{"init_std_qkv": 0.0597, "lr": 0.00214, "beta1": 0.95, "schedule": "wsd"}
Each number is 128 + 24 x the weight over its row's rms, rounded and kept within 0 to 255. Layers, rows and columns count from 0. Numbers have three digits each. The size before them is the row's rms in percent of the matrix's.

# gate: layer 4 MLP gate, 640x192, rms 0.0761, rows 599-639, columns 0-95
# up: layer 4 MLP up, 640x192, rms 0.0803, rows 599-639, columns 0-95
# down: layer 4 MLP down (transposed), 640x192, rms 0.107, rows 599-639, columns 0-95
gate599 100:150121114131105158134081132139092103109114125176147158110105110122080150161111115115135092129130121158090138139099161096094150146144109166090133144127140136063113107086109123150165136093137130164120137122100085151149115185125081117149130092132116115122144125176096143118145113168137101133
up599 102:163118142120111158156132132149162119134093133131101082148155141129110116109144132152159158107159149098150137145131108186126130110084092106114118154110152168104139138121141130178125111160176109104173113172172114159150109121173092146113142148128130145113071078153124149108121104167136067104
down599 094:098147106154103138121126139123136142112092119136128140101147168095146131120143076104081096060120123166128128113124159092137150136136106133148169109172106125113160156116172115123169100121104126127124162111148154099082131124090095103140144155106128108121167117156100051105169128129154124139
gate600 098:140103127090160119143102124096127123139148123105128162088125093146143134141124109164100093122127128154094147106136086076125125082098154142123115156128171123139146147102128113117164142126134164156093137076118119116103170135114117153122145091096106137107152148153142079097151099128138145120
up600 103:142101181105093158163171116118146141137118168141115156130145123153154111100138140126130156107165172140085111161120057135111177108116099098139146109117155134149085156122185131117090151136145167082143121134110122122097109096122147112112144104147127132130137153156148097149181111085120106100
down600 094:125113143106113096110139116125080150112130125111135156134138125085117096134121158140130122130136124120088050139124094156153117110088131144131129111109094105104147112116162104120118134126118133181130178086118140107155140126155134083144166137176135128133129140109086106099098119086118157158
gate601 099:113147138143114111094101152160116194159108118145110075164123116127146129126116150149120157120122143120134098140115123133153120159090143134127130161103151143167138123132108151105133106176122114142136120114129165082166124153141136110112139137132096137146054153112130117154134125125144139105
up601 102:129190146098150143116106144104161152181127117160134111147101123144135126105087111120112151080163148112143132137160091113143155135120121080082081139194102156108134156127132092130142131125110098100084103070091092125139134094152110115152142142124114110084134117119147140147081103141116091116
down601 098:128149144169117130106146119119141135119152091138162157174099079115183165116127099114164132124135088124154117156128114137128128119164126114124105108113113126128180120134068114109130158146155119114163145113109056115099122124148093160124151135079123109198157100108133149146127117143145106113
gate602 098:189144100143127126142098162089119121149163141118130123177155174127097122152084172146151110150111126098140131103090118128138138145096150114113158104122127159121149135139087110148153171122141108140097133146134088141114179147109128162078129132115125056127145159131121145135115099160165133141
up602 101:122160076131138127169136112143126112092124145180135092133179126146107129123179116148132163128127110114124164129122107126130085130164119130128117127152111118126156143059160113172094100137121140134100143141087126080125140161141114100131137123175109107128150160129135141101127133125112093119
down602 099:127125079111112134176148087112117101131114137141144097077119100127117090128118126096141131074098168108119124176116135112143152102127156196155135125121127126134088102109105131117131130107091130108110126102127132105121178139123113130138088134116116155132124114132100137092100103136121139104
gate603 102:091138155121113132132128110145126121130094133151173107112112115130160123160129090127166071125106127150123117114164153124112105138168123110094114147113128174100152096127145096154145132121081162163128112108100149153127146124120108137103153126181094114145144147128114128096168130131151120114
up603 106:114125111115121160135109115093118141104167161157112138116133127148126173158127147103130135100121128108135134135109122093130132140083079110131100134190130120121092146129095147149120088112167151111165117123123119125140110143085124181109143152149113105106133081152155132134048095098119117168
down603 100:170119139118161123143103122153151127102098110137202127128157145146138161141107158118112121119135158125106122114151137175150139103113177096092190148143150143121143129115122138166099105092120148115119185102152141168135116140154135115153154162133117116123169136099158160169111116139115141115
gate604 091:120088129098143108140119141120151115121133107142115126106089148143094116098141153104146124137128137141154144118100105090118113127181163111104135123144174135125141160137123119101163156164133095109125115136138137127127117113120053127182132065124116125154137097178142141125183157102094107138
up604 105:142177109138152153083104105113135106135116132117149113101094105099133117136140151128136151104080144111116140116141105092165152094087140143100109086111121153149103126135105140115156178120149067129141148151127115121139081142139183107092156161164101104183112122112119102110118148096126154116
down604 111:129079121134121119115174150105133112161137164158142147107100097123142100169117151124123117154128164090112160113103121104130139117127163117134115153185102120100120159118167080124135116137099118152134100127112138146121146106147120144139137114139160169128143159122115133155144119120120170086
gate605 109:109146101159110117131116125124129107116136124152136156192128148131119131149087139114128142121112065122139133130140109129104139164124131066149137123132141167116147151122163147134165145098133142120100144109098160132150099146144155117105098137137137143161146120184118158110104114135118131151
up605 115:098103120133110120081143135137117115157160102132112100107169118111099170146151122141130137121106143110094098078128140144102151085108098104133144136168153120133101141132116137110162150126159082135105125143102134122126076132131135148148150172139126112135140082111130140089129135171123111167
down605 100:119189145148098114086144110142128144153107133132120083113106133142134137122143128163155121115116104098120165084112138187094112123134145158159142111126099166096101160117168132105090092140109137105129148136153148167087081126145100111114108105093174153098142123126142149119150160133098138123
gate606 094:106146125099098123131127165141131126134145105123146077096101137137151122162126121132165133165153116092095124125123130115115113118139075128138123141153130166146173131151118127154089125116143154102123108118087111182136118146145082153121137151154116145136103111112112115132136148128128113091
up606 088:155093125165174117155115135137132135147138093162116114163130130146086123131182171113103087111131153114121122093105111106146100093145144131175141162095158125132146137077117097151107133136133122115105122082158113130154164112132117137137129113137166070105117153111158109081144112164139142118
down606 096:181144074122175135174097120117109114113139124124113126111137127139137145159164109144122160142150112118117131102174139110129151095137111080094089103121143145114142142152134112092103137112116136122093122072154150154118140092124108123109121111086144143134081177144133127088112132148166162106
gate607 091:134085080122131121087103146091113144151078135123078156137143174145146094114110116121100131134138109151152122131147155099119162131112122149192132122089128121106153106114149130121124125106125160150085090097171098129110159139088102113140137150125147129164164136132117110146122146159128149142
up607 096:105125153119123104141154095094119154140102139107108159150102125135180092094139154149139141108100110153162110146099147098102134114143118119126113127108110079149126122142092156105126128087111114123126124136133109124100096137158114150145130161094143121133129138122105078068128135138112132117
down607 099:088144083148155138108151152134155120127166136162097108115159147150098130112124163114094121162128139115120114157163095175101094131128127141153107129147147118112113157133132119125112137124107144118133052144131136108139110127084142140180126088140126147148123130147112125122128128079146083132
gate608 096:112173114125116157125163155128116099128120075119131091121134111140115138157141160147143112100106138091149122109145140125134161090126129118147153088124141096112128142191106188116123159128151126184127087125133165121144127112098126154127145158116205117201131106118107083099123130127158130142
up608 094:132105109111122199124132126178141177108102113114116124119120116138100121166146124144123131141135121110165125078148151134097156095142140154078161116132115075162178167125123185160131129095129116137127146111149138145138155128131127158099128101088147142157114103133143133130127110120162114097
down608 098:163135142163069114116136153138077157148112118100150113131145132083181131126144144144121178131129131157156176105112113141116107091124118131150112105135127129151095105093147149162128147118134110148165150140137126117115132158164106122117134160083098122088088152158145118073078157147101122110
gate609 102:122150174172113129154113150121097101164098118092097094104095177141136139138149203134145148138119084113113160071110134119158137111121156146104139131148145137130140152139109107139129159157142130123117103099182111142117131118158134139111147126095160113131117120109154117102168160140121189126
up609 133:126110140180132143112127139141162091108106142116123116057137172134127147160145109123113145128122126098130125151161098144142186079158125154109127147117144088114121161097077129148123139125140111153093122112168108148150106107150146130133131163098150146118083105108116154135165123130094149128
down609 137:111121114168111117136110169112127115111115141157126118096136166137129168140150158123126146149122107087092133148126110112148177115140129141126127133116116131108089165126119174145082129147137093145065128116110096152133101104157136162106129162137171151152149120139135157132170097136165157122
gate610 099:144149104128134120106122179139132129127112152128138174123129121108153081108143108105134136109094091116140092073145077147097150089094106177115122151133138101106091162156173108154088123102108119139151159107124115116131149109180138119130176104155120170125159131124150114128119094152120142163
up610 096:134145127119165129145127137111128112094115178129089128126129118100168137117123127063143118136108107121108129110111122131105135116082144143121157114123145121095110105132134103121147153127142111132115149106125147132111135185103110133154118114158190127132133176116116133123157130100115113128
down610 097:136115161147133146122114127153122108160092134111164150142139126118120146136144148144147152124106166126157134109102134153135120123127141128146119152135125097170188115170117113127110104141112075124103173171120143130148112126157101149143134147114121086130144135160103139096178128126138124101
gate611 101:157191146129140130138165140149127142125113144134123161113154109148104145137179110135098098123100115121134170147135105079148098147119134101151120119136160135121108112141105131168150116128147131145114106116157152166104150131160130132136142117129112149142139147141123159159144126105092120140
up611 093:126139155144095126142161114135126133143081151116151081128092127143159142139114104142152121155079070109176115148129145139127135130143162122096143172128167136175113138086094125151131137112114119148161122136092124150118147134129149143138129132097156143152105129127093158157109132094134111149
down611 098:111121098160150144102123148119127119097121154140138102110155106114123118131101097128130159126102103130128079126141143136114162101124131150160130165114137144134092164160162150138134133152124137126134113075153154141071100078125108129153151163127093162143154166124100142087130130094134088176
gate612 098:115123108108116104105074138119161122109097144125103115144136155096136142077156104102164103114143156153121119117128157109085127150126107105145134094110149113105117105129139113191101103129110140119147114168102136167160143117122115139113129123122097100123144103145152076127138122209095121147
up612 097:115084091126164104144118103118149147129138106174141109081091150154090102137140131109125097133144149102146117149111109123097123131120144093125125112126139157155139159143116177116088161059158139142116117134155181115130133087128142167129113115113118152096120125141142140138141130137176079107
down612 103:140156129147139088152147088090138119122085127118119163146134151120124142110159085114115133077156115109124084088142120148135129107119135133155181124116136146147084131100169129131102123135119136092164151130121132148137123128090112175124106118133101150130111082133147111101125102107125137154
gate613 099:154137143118186127128086140082112140114111127128146126151110136154136088124161109117160139135098112106104111087119113146110130119076084116143135155093142133140110150149128120151129116120148136170140131124140132120148129109145122159095139125124101143147093126120182119117115125146092170114
up613 107:091139097087150138106113148112134116122123171076145139135098147130173141133120115109103098141114117111147146134122135106155117110165120161093120131179115132109192142112113161094141171133138157124169142145166133142152103138137127140129149107109142082124110102107117116148055110131147142098
down613 103:091099119095133127152134114165150148151134137115115143104136113142127160190133110164124130120142130126117126106135143097138145128109148144157122137114150105122105137174147093129160163131117138125148116136105138114138134155121125118098129164150127142073139141149133115078167184159110105135
gate614 094:126169115143117124136082154133143156120133126138136128112107115086114092148122102154112148122100170135141109150137123119126114158125108112092162178164111133147125098137109141157117132104164146133144100113099198117133144131086119106114114118162104087135136104128130159106156193124131120181
up614 101:119168109105126155119104119086155107095126127091132097118139118162135174135151150138117099151118137105087122085139129134115147134104134098088121108090116119150127143122167153086149132107120102137120110113142134108097124147140127154124122097153126130146094128118127118161107137095146131132
down614 094:149147124156086091115146087140151175137097127120122140094144091107139142131116127143098146107121148126150124098139109127097141148138150146141127151105130158114102104064118097139144120125137137143118118108116140128173126164119131125145125141124124152114169141106170147117113084099145117130
gate615 101:166128149119139155123095146102100148146051155086124132128114115167106073161136156079136163113104135151131155102126128137141151128130119150139126156138125156148118110094136140058124119154147146146124121114196129127073139137076115121111150091145121133130125117131138130132106123062108164161
up615 098:110112145080130123134153150137104104111161108147144138093145096129134119137116134154100098150153120172129140134128092140108098126117167167114151157112170127117130096154126147145143157140075141190082107146136157154158141136134116094126110166115143112112137099118112167160141158150150171126
down615 101:134115143133182080134124120155143116128138124069096127096157136155156177070173127140141133114128109091112124129128111149144149081106150109123084079156088134200120083139116117152131131116098116134098149138116149132152138101131083115124109100143127086120152091110140098097113132132105138138
gate616 099:116117145110152123116159154081145152123120155170119132137197168149156132130148120111119142135122093120157074154142104137109195168144126110150108131134138162095090111147154143153133079166110163110119117139126147112135108136090125088101131118105126129160132148142184136134125150126106129084
up616 101:154130156102104166136160154143121104122128133104131084120125109125099087092093156123152155059087082149123157165136134174142121121142133138139149158125144121120098160132125118135135148104103109116127140105159128132094118127121124181136087163098099108129108088112148161173130152147116058123
down616 105:185160105138120104140136158153164156136134097120133126128174107166100127102104147109116145133144153124164138134126137132118111095153122136124087145142155090141102116115130154127113095178103104123117103105146122142156152126149087143153133119153103117131105121155136133168168145175156140173
gate617 095:142162071117102147087134174126147088102149155160128144153171181139166152159097105129129081135160124132148097146094139125120161164132101141078131143160104111117110164134109112103132095151113113129159150145143128098150141112137146120105109115135132140106134149107148111137100129091084132119
up617 101:121145126138132148123137170159131137181141097156107126126094163135137098101149095174116104152140133098135118114105135143077142151150119133132132162158132126134137133128146116122088112072123174146160134154110098138126141159112127080093125125135160128143118151083114118124123115125166172116
down617 098:143150098143149144154174132191144138134137120106139131112116126142146151119106134149134165143115116168147110125118139081114162119165150109117118115148154173115127141111076130099132126164170106160150147103159112091103158107098147158142127129175123139100139131125121138143148171098097116052
gate618 094:144133130116113116174125144106113128152099120124118089119095118145069103125119116149139117146126135156143133116133118108090133145105118083102126180095127058158124132128097162124135124111138125129129116139151130108127129143134136126138092128149078091116177122140128158139104111164153117096
up618 102:117126120120176146083087073122148114157117140148144152147104139165095111153148160133092117089174086103117078112097140131090070143123122083104125144133133107125136120119120119141137130125112134144140094165072143120083093124119131133123118128124091153113122120162134135167120149125163101106
down618 098:114114124133147128162130142112109127108111128082159130123130132137143116101125181121127132138142152148130118162124127184123118133124160167129075138168148194112140085086166119143131112112129137110142150075164130135165125142109131135138118098147165067125097172123120137089095148103160139152
gate619 099:108152157109092105094056175068154119159132155158071092157132143132141116117077118110155110114148141143112108117123118123113144088168131162125161115130112135101094127104185107154121099164139089159119111136149115121144141160175122171181095085184121135122113107175146138122101115128147136168
up619 095:108174137118134125123163114161154136137123141114123113100154108112131161146144168142141133177109114115144104171107132153172146146126150067118139124132130161105116136117098146134078120125152102125092118109143126107145135127147111105116096176129127092107123104087114152106116177132125083142
down619 098:105143147143124107125100147113150115149145083194128102118153134143134116112112131136112131115138116145121116164130151131069120116113142147100106145099088064123074100139138147162147148115170113117157073130106122141111114133137158186141122163124100111111104101142153151090124135069140129123
gate620 100:192127111148149123135130121085119122149147152116170094111077124090121147127172106139137087139079117149111152152158121082141157105131112124163146154139140105151106147121119144167130140120063163165130098127144145120135114150139101117114115117087091138103122110109151150142131132117106098158
up620 099:123128127113134076150111095119112108116156145099110167115101139123130169141177108120081138122124127160089155135128133128103142115099097160132145156087147081117097133143142078134122110127146092094088136112136132113128136117101111115142168112123122120165128145083110116135119133142061118093
down620 098:108125135130139085133148113096187157152110115122143160153111109139103121105164127106120105101130094113156143123097117147137107133165136096137121155090099130136122163112142146125111093088145109098112143111089070146130115082128145159154130145092121105129151074140152102114157128144130137146
gate621 103:177168130167122133165120121128076133078114137178161146147101165156153112085154126097142118097159132164130083108097124142151172153158140128153136191128160156114124131155119118160149107143092153131117104134130144115128126135171145122133075148116136120146105112130128138099151127152116157129
up621 102:118163150098135149128143100105111128142122099148120120135115074126113137102134157132142137092112154136121172124101150122127115141167158116091122125125162142072096095169111140147123116151088090115126140118098098129127169112085140140144121123103131098139109139090167092134120121108085118114
down621 105:129142127162109104116155101134085115140090117146113137141129108141141141080152138143139140130144110121114134106091124119111097160146146144159155132152166150160100164122145085126101099146150146124125134051096098182135127088150179124113107110074129143098129093114132087074081169121123137096
gate622 092:123128111139145138105113110082130110065126105121117104127108128173151132148109120132111135082144130124119165140136109133148118195064134091125173118138119147076131161089106135110106123118139130125121151123092112117111151112135123112154098102126101119103128100149128108132125118129147113116
up622 095:071133073150112130116118102155139112123182129142142114159122142119116076085150092150136160148157118094136154147095138104136150145128124157113135093107112069101112075071135136150125143103112097143104113181123154108181153124106114126142124122151134152139116129083097143137124092121144118144
down622 099:124137133148109142157116145146133139165117050101081146145129125141134164120132117114122137122191159132111139126135095142120101121132132144072128101127086162100145115081156128108147120135141138124138152128101126077097124119128141113158082128134143167133102113109082130146114106121119103149
gate623 096:147146115120142119128125114163141148144166160114138100125163106138120103112152124118137114119121124097141136138125178127128133205135138113100119104165143169074079107126149119094117175173123125125112181135140178148118143149149134149123126115165070122100154126137141126136094101131115113132
up623 097:146136110138134139125106103126063140132119094133122121108137142135152158121132131147166155161118167114100157140129114135132131149136093137132097155141125177172154093147087132131130130129117126130121153122125096138153147144115108096119131058101130128115162137169155119134114172103158118059
down623 098:148144125117114148114068101149148151126181151126152127146162095128121082119126129142124160114151142190169146138145122104126097169155130130104089128108133144141068124181118086123156114078113096162107180170142110122123129134145165146131129123097099123127147146131118126113097125104127115146
gate624 106:105122157116138121139142157167124110156130096116078168150113111128133097114120086126126163129134100118154139123132138116159139151108123092089116116107104125135108135196122123090148145125118142175098143130170101141153115133082107161106110115146095132148123125127133143124130160116157129162
up624 097:131138107138121113137119102124133108178145155147076158110122162149090157124114135126109124115090144150129136104104155135107111110137107098119144121113101116126129110150132175153089114109134152163104141135146124158135134103115107109120127136152115133141173135116115144123134139157116132126
down624 104:127135146146143126121116151125114122113128126128129114090095145105109081127143150095135119136116106169120131123152119119134143165143121093116089200109187133143112098139123139120129119123120151133141059122083131154130159125129141150142160151139142133120145150198130119165131130159101120099
gate625 093:170136137158197106092112142106136139115168078158123144123133145150098128122153134104113071136114155121138147115123131147141088121112102143149142134125157166147153133169127127122118133174165143136132107112134130141153105160125154161161125096116130155129165108157125178111155100150116136131
up625 100:099100145107142132157130150117085146162119133097126113113116139132135125151133142132140161116108163096164085156095141149113131165145109119127168093153126114162102137129110155142111137152125162118122170122111128112145131093112168164174131136120141108150068119135122119088137083098151103121
down625 097:147141179112090108095113111122128111116134126136120126139172114115089124125160080148123129135121078167137144118173164146163129144123136105180095116093147129083135122140131140104126137131137102101167148094140168156152099129124133136138119123112160125134109141146099158143155126109087170144
gate626 101:145111177159118161133099131119128132098125139135147144119108107098088086127143123077167130097101113096098140145125128136092138145113140106128066123120109144072139115110143132138093119133156150105124136124127122119149130109124165135132094166121078127174153101121139179130124094108140115166
up626 097:143134187115125138136153104118106154104110163123103162138166155174098130133103160171116102149156157112129090122134122068149156112138117164136111102162129072121147170152122116149116107103118124145086114137082168114146110128147178136121129109175163143116133088153128124118116133161126096175
down626 097:141117110168102098127147149157143179111168163106146135118125069119141128146140158120141152127167097137110144163122125137154141129162141166123131143098096108177119096110127141158148168112084155116152115122142121165102110132164116083144169107108107134123116120126117096127120098111070110082
gate627 090:123098086089122146124160142150145089144124166139114141122125145135151149154079175129122129180136120091123145073130176110160136186152133121178172111118150163123123063148114149117100120121160092119124158101107141143143171126075135128096108124136114139140110118175147138118137107098137142136
up627 085:150108077142116138112117148126135152064152120086106093143156093127140126078119127088108144117161136110108139104108136170127125099136165132123134162120091126155137149109104104125096120125132138153110107129134132110125118077152132149140094085131094146134127115116125153096118075118097126145
down627 101:129131167102112097129172179121123142132153160117104161163170114076161140117093113137081119159101100154121144127139131099090149121123133126148158110154084149105119130147124126110104129144102089151123133161144123165145110153111105094133113118121131125112164147087144110134121122097169111129
gate628 098:091145073132148135099131139141101119135146166115130124139121111152123097138128111137121134125132166085075140147109140122159183153145119145121121125123095141116103116122108105123098125146160114168109120132104094154138135148133130146090102071114135127140149089103066135137154143135141144128
up628 101:128093161137127122124118129128129144109174082127130094138115106138097108143185136083144147113143120131138124105093142182135105115102125129207126149141135123102109170092130103125126148145161113121101144111157075147127098101121120107129101156164113123112173135124138117156121163145090135162
down628 097:158156109162112111144102127125111158128124106121109097160213162145107174090108142104125105107120111115103147099127140160135161106131177142134104099109105123134123069085153129107140145153125102148102129102142107186128115092127179144146104105120114128116093134142160144132121130127101156143
gate629 106:130102136173127146074094145099113101093120140134119167141153142135123153133168129114155132120110133140140144152154137084105144091118095122136111177112091091125141127123127115126147105132115158112138173131117121132100130148125143141174164149154129118171128144160125102112115125103127102128
up629 108:132104129104094160145128113108101130132103099106103134123162080141119169164135103123115138151154209090173155150119131102157113139144155143130124086075133084136125144134164107091168157159099123164153119149137131138126148143128097126137131158148114148100123133083111171136079132118073128106
down629 101:114150113144102136104155160142077106128188131090134138155107138098161125097134101137108141130104130116138084084120108113148142169149131153136125094133152113109120098175112114144096188094121161153111122121153103122160136161128101090127162133158152076152137128099119132151138124174102129126
gate630 105:135149151110084175127113094098132137119145137158144115103085090123176134081110139128102127130143152109133085145114163112115091124134140118107117122111129114129096161150155140122123128093098137110174150128139147114130145130120107157126119130060113127136175106101180138127122140163176174143
up630 103:103163121097121151139136146121144111123166092083111125060117102163128107150123091120133158128104138118115099155154109159171104128119148140133147151129152117135118094121107144145164154153088134124150122113094158102184111156139127103116162111094091159069110140148123143135134169082171150147
down630 101:128150151120111148152099090098147128136157135146137127109156129129121145114129124112134106121110119160138137188133148151113134119125168132114079184109106109136161123143149164100076147125111101146134152185126145165205125160143128123103118079104102082133134141176140078133154097146142153103
gate631 095:090119118113170088147121142078111119099099168150138175154108126099114154123103118120130136145119113126131106111121138131112139140131157128095166155109181127147112132154136112148126149144106143178180157144119116150139135132127126127119134129170149098200143108109132119135163152116144116156
up631 091:157144161125118123123094120156130124140139140109151117107119166170120139118149115120155087100146138122140088146131159144125138145153116101175135172165136186135168143094149120125129123151147134089126133112142117127142133164204150082139161088123134120125128124125101146155171157120127147135
down631 103:091145134098134136087105123161117139158088163112081097116096156153148157121134131113111116091096119133123131074156151102144167135143124153076143080112123083154102136126167103128106151089120175138160146130118138190140092141124143130139152111146108108112111125093140126141114157145137106104
gate632 095:095128103132127136116089098142083133085115158118126122164089144130124080095111114105138092139123109116118113144099154158159119150105124157132133161128083159074176143135139147130111125155128154122088130114124146161172136121136159126127122104134134128155149089128104141117146157133124125120
up632 097:131052110151126171102140120114111139150117128137136131100091107145113140143163148138080111140133115107129109117129154092105114146080128135156130114109141097113120168106088143154114135122135141163103109098166103144139151090112128091185137155154180176121134116138132119152134072132089158151
down632 102:134102109130157141087174150122106144114122111133145109143145121144100146130159115126186158146147127109140132144125147114105126128168126130157106118179121099197103136127111103194120145085094145132106135112140150107167100162109106127159153137092099140130120102118173123110149127175167167138
gate633 095:079107137152142109103136119133107133116120158107089117113087117139150094123136186104127088124127086139135125179152153115116167118096146148174164144154174108083136118092130106133101139127140121116135143110116124108128136125134172129082100112155129108112120074160131105121167123088129152108
up633 098:142145112122159129158121135101138101174096115137128105091090135128127104143141125093165112171140111111150114146133091147085128159115123083139130120155129123115134129129046152130178140125077127133093118126157123114126159110097161188162096090149150131119137128136122150129119149146105085151
down633 091:167154145110145159104142149114084133116131100107132153111103133118116141128142169120128129100127066082149136141119142125155153118102112137115114108134110129143128138159097156122128119123144135097113115140154137125112107144139110091144129118130096097155120150093193127124106125177171152132
gate634 103:132121085100145125147160153128150162142109156168098125124146138140135117151115150092119074160137127112147127124109124152141170104123144096117135112119168147114134145107129148135107150195098138114135141112129134102121086143090103103113118122095151112099150173148129131090188088145122092101
up634 100:124128132152108125147137103119119147136132150128129138149101137172123145098153130078168165116121059150133110111126112122180136099170147114133124065165119114132148116147106084155077153107131126149163125137082134132111124123163101134125097140122104131125083163171144136129122143104144124179
down634 099:147143142127125122104180113144132114127140142148125128161149133117117111151127086149145103121082136165128126093166122135121146098115095135130127085109133156115087148109116128145135110154101151126195123099147127118070142102155144119119138100158157093107126172114126125113105150129109132102
gate635 096:140141141130087146131094144125145082117143105134162149138174161162086204115125122156126138163113155148132106132169133149118097133109120138176121164105105132114154087140175071143106138143063101121109134152089133127114117142139136146137106116094132129127145118120119112078135098155150125125
up635 099:135082138144170157116156148144119133116126129106095137121115118149106123130138111162130134118154083124130129129091165120134093125140127149114170125069097136131144147139142137089137124113076127102102126143197148131135147140133122101123144120088087145064128146108099133180152104138114103139
down635 102:095119123087124133172128115108111111105101146120127112120133178182098102110147080091118151087088125062087135147100121160104109171132149130095140114136175119117141121117178151147135087138131114129161138134098149121101099131120128153137113103162155076148145120116142120165139089119135104101
gate636 101:149078126116115082105131129144108105141132165121144164107127096159130122124126181122106141123124104135118106086122131102163138098136150144131163118145110125117128129172174121123108115117143146108144149104139159144110125101137204145164130065096102133146085108159177135127150155127101081103
up636 096:146146101122099160140165150149110149073122135121152089108128163108150111158124147179142152120130099105125154115125082120139149164155110074130097112160105125092101122098149110117143145149096088114149150144096124102125117100126097147145079109085166076164088113160151115115103088129138137120
down636 097:137152168145111145111164125146164168122116167108105070143144117118136151113096157104130162156106159108107136100156096141085143125101132156159152150114140139111162099102106124161107140150145082152109127162148132137144117171135091188150130064130141182130100101140086114138135095135130120145
gate637 100:137101102124148161106105154159169140122150112115124124119182082141143153077149131131141139079117138102125131108119162142136135109155135153155148126121138141155112125190146123136159158157139128113131124159164179116138126098091140153130151116130103161099121132111147122156134192109132093137
up637 095:096143135098153089116086150109102112165123143150097125142148127128153156150103100096134115106159203123094101165107077142086083118097143135138104142107129133174131149112108140125156118121133102066097153123158105112086125113158125105144106147141136115174141104127123165149124125116167162142
down637 099:115145151092127140115140140120138116126107133131119142156131126139104096137076115130131145122141151141155118135115137105133105124183157110178142063150124126120121135129106091116105134101110160112101119100139104073117095151139099087126101173127159151154148155108122131138123115132150136122
gate638 093:164136103129133171157098136156093146133111124098135092133155104143165139083128148123188118103107150148137173177153146149141125128123139096125127106164117155148135126136125089147160134134136093114077181086141116139090113191128081118110135122127093142142162143145108140133117116089134090119
up638 094:122127108132132129100163092166161113183100139141130149147145137138198117119112097151079109147082114146132126129143153158102150102121136133144101089130137177149091156125122154161075133135156144144143123129144123131130179146153158124088089177174102137100124125134158099133122124127123145131
down638 096:145149118130119099149103143141124136120126164102120133150122176157136119114110156128130144112166129133151091086126139094150108164135068165095139118095097126152104107150126111128113117116118130123095162127146148127115094131167155157191081140104124103161104133136148162144095164130087072109
gate639 107:121162098087117063116134147127169098157125126135136143120127136118134156093114079138155110072136124115144123146111123119141139147121137158088107160108149107115172098109141110112110139116112122112115109048130093097123105126130118147155165118119095161136121154140116098153165097149121187151
up639 105:115154124092146146098177142098131120136163134125145122120108125122129130106153174124129117087124093140154131163156138117152143133145080137143105118185117176149151128092147131088121188115133145110108133125146111091101086104096112096119140117126140117148112062116161144137125110109081151132
down639 103:154119121138142139103153120127102122153111139140106141110115165117128148129126137102125127148133186141117129146159177112113174110136167118146148146106119122118093129169142104103088167072131173148134157139126107126098145132127134131101130119177164109138097164101105137107117099159131141114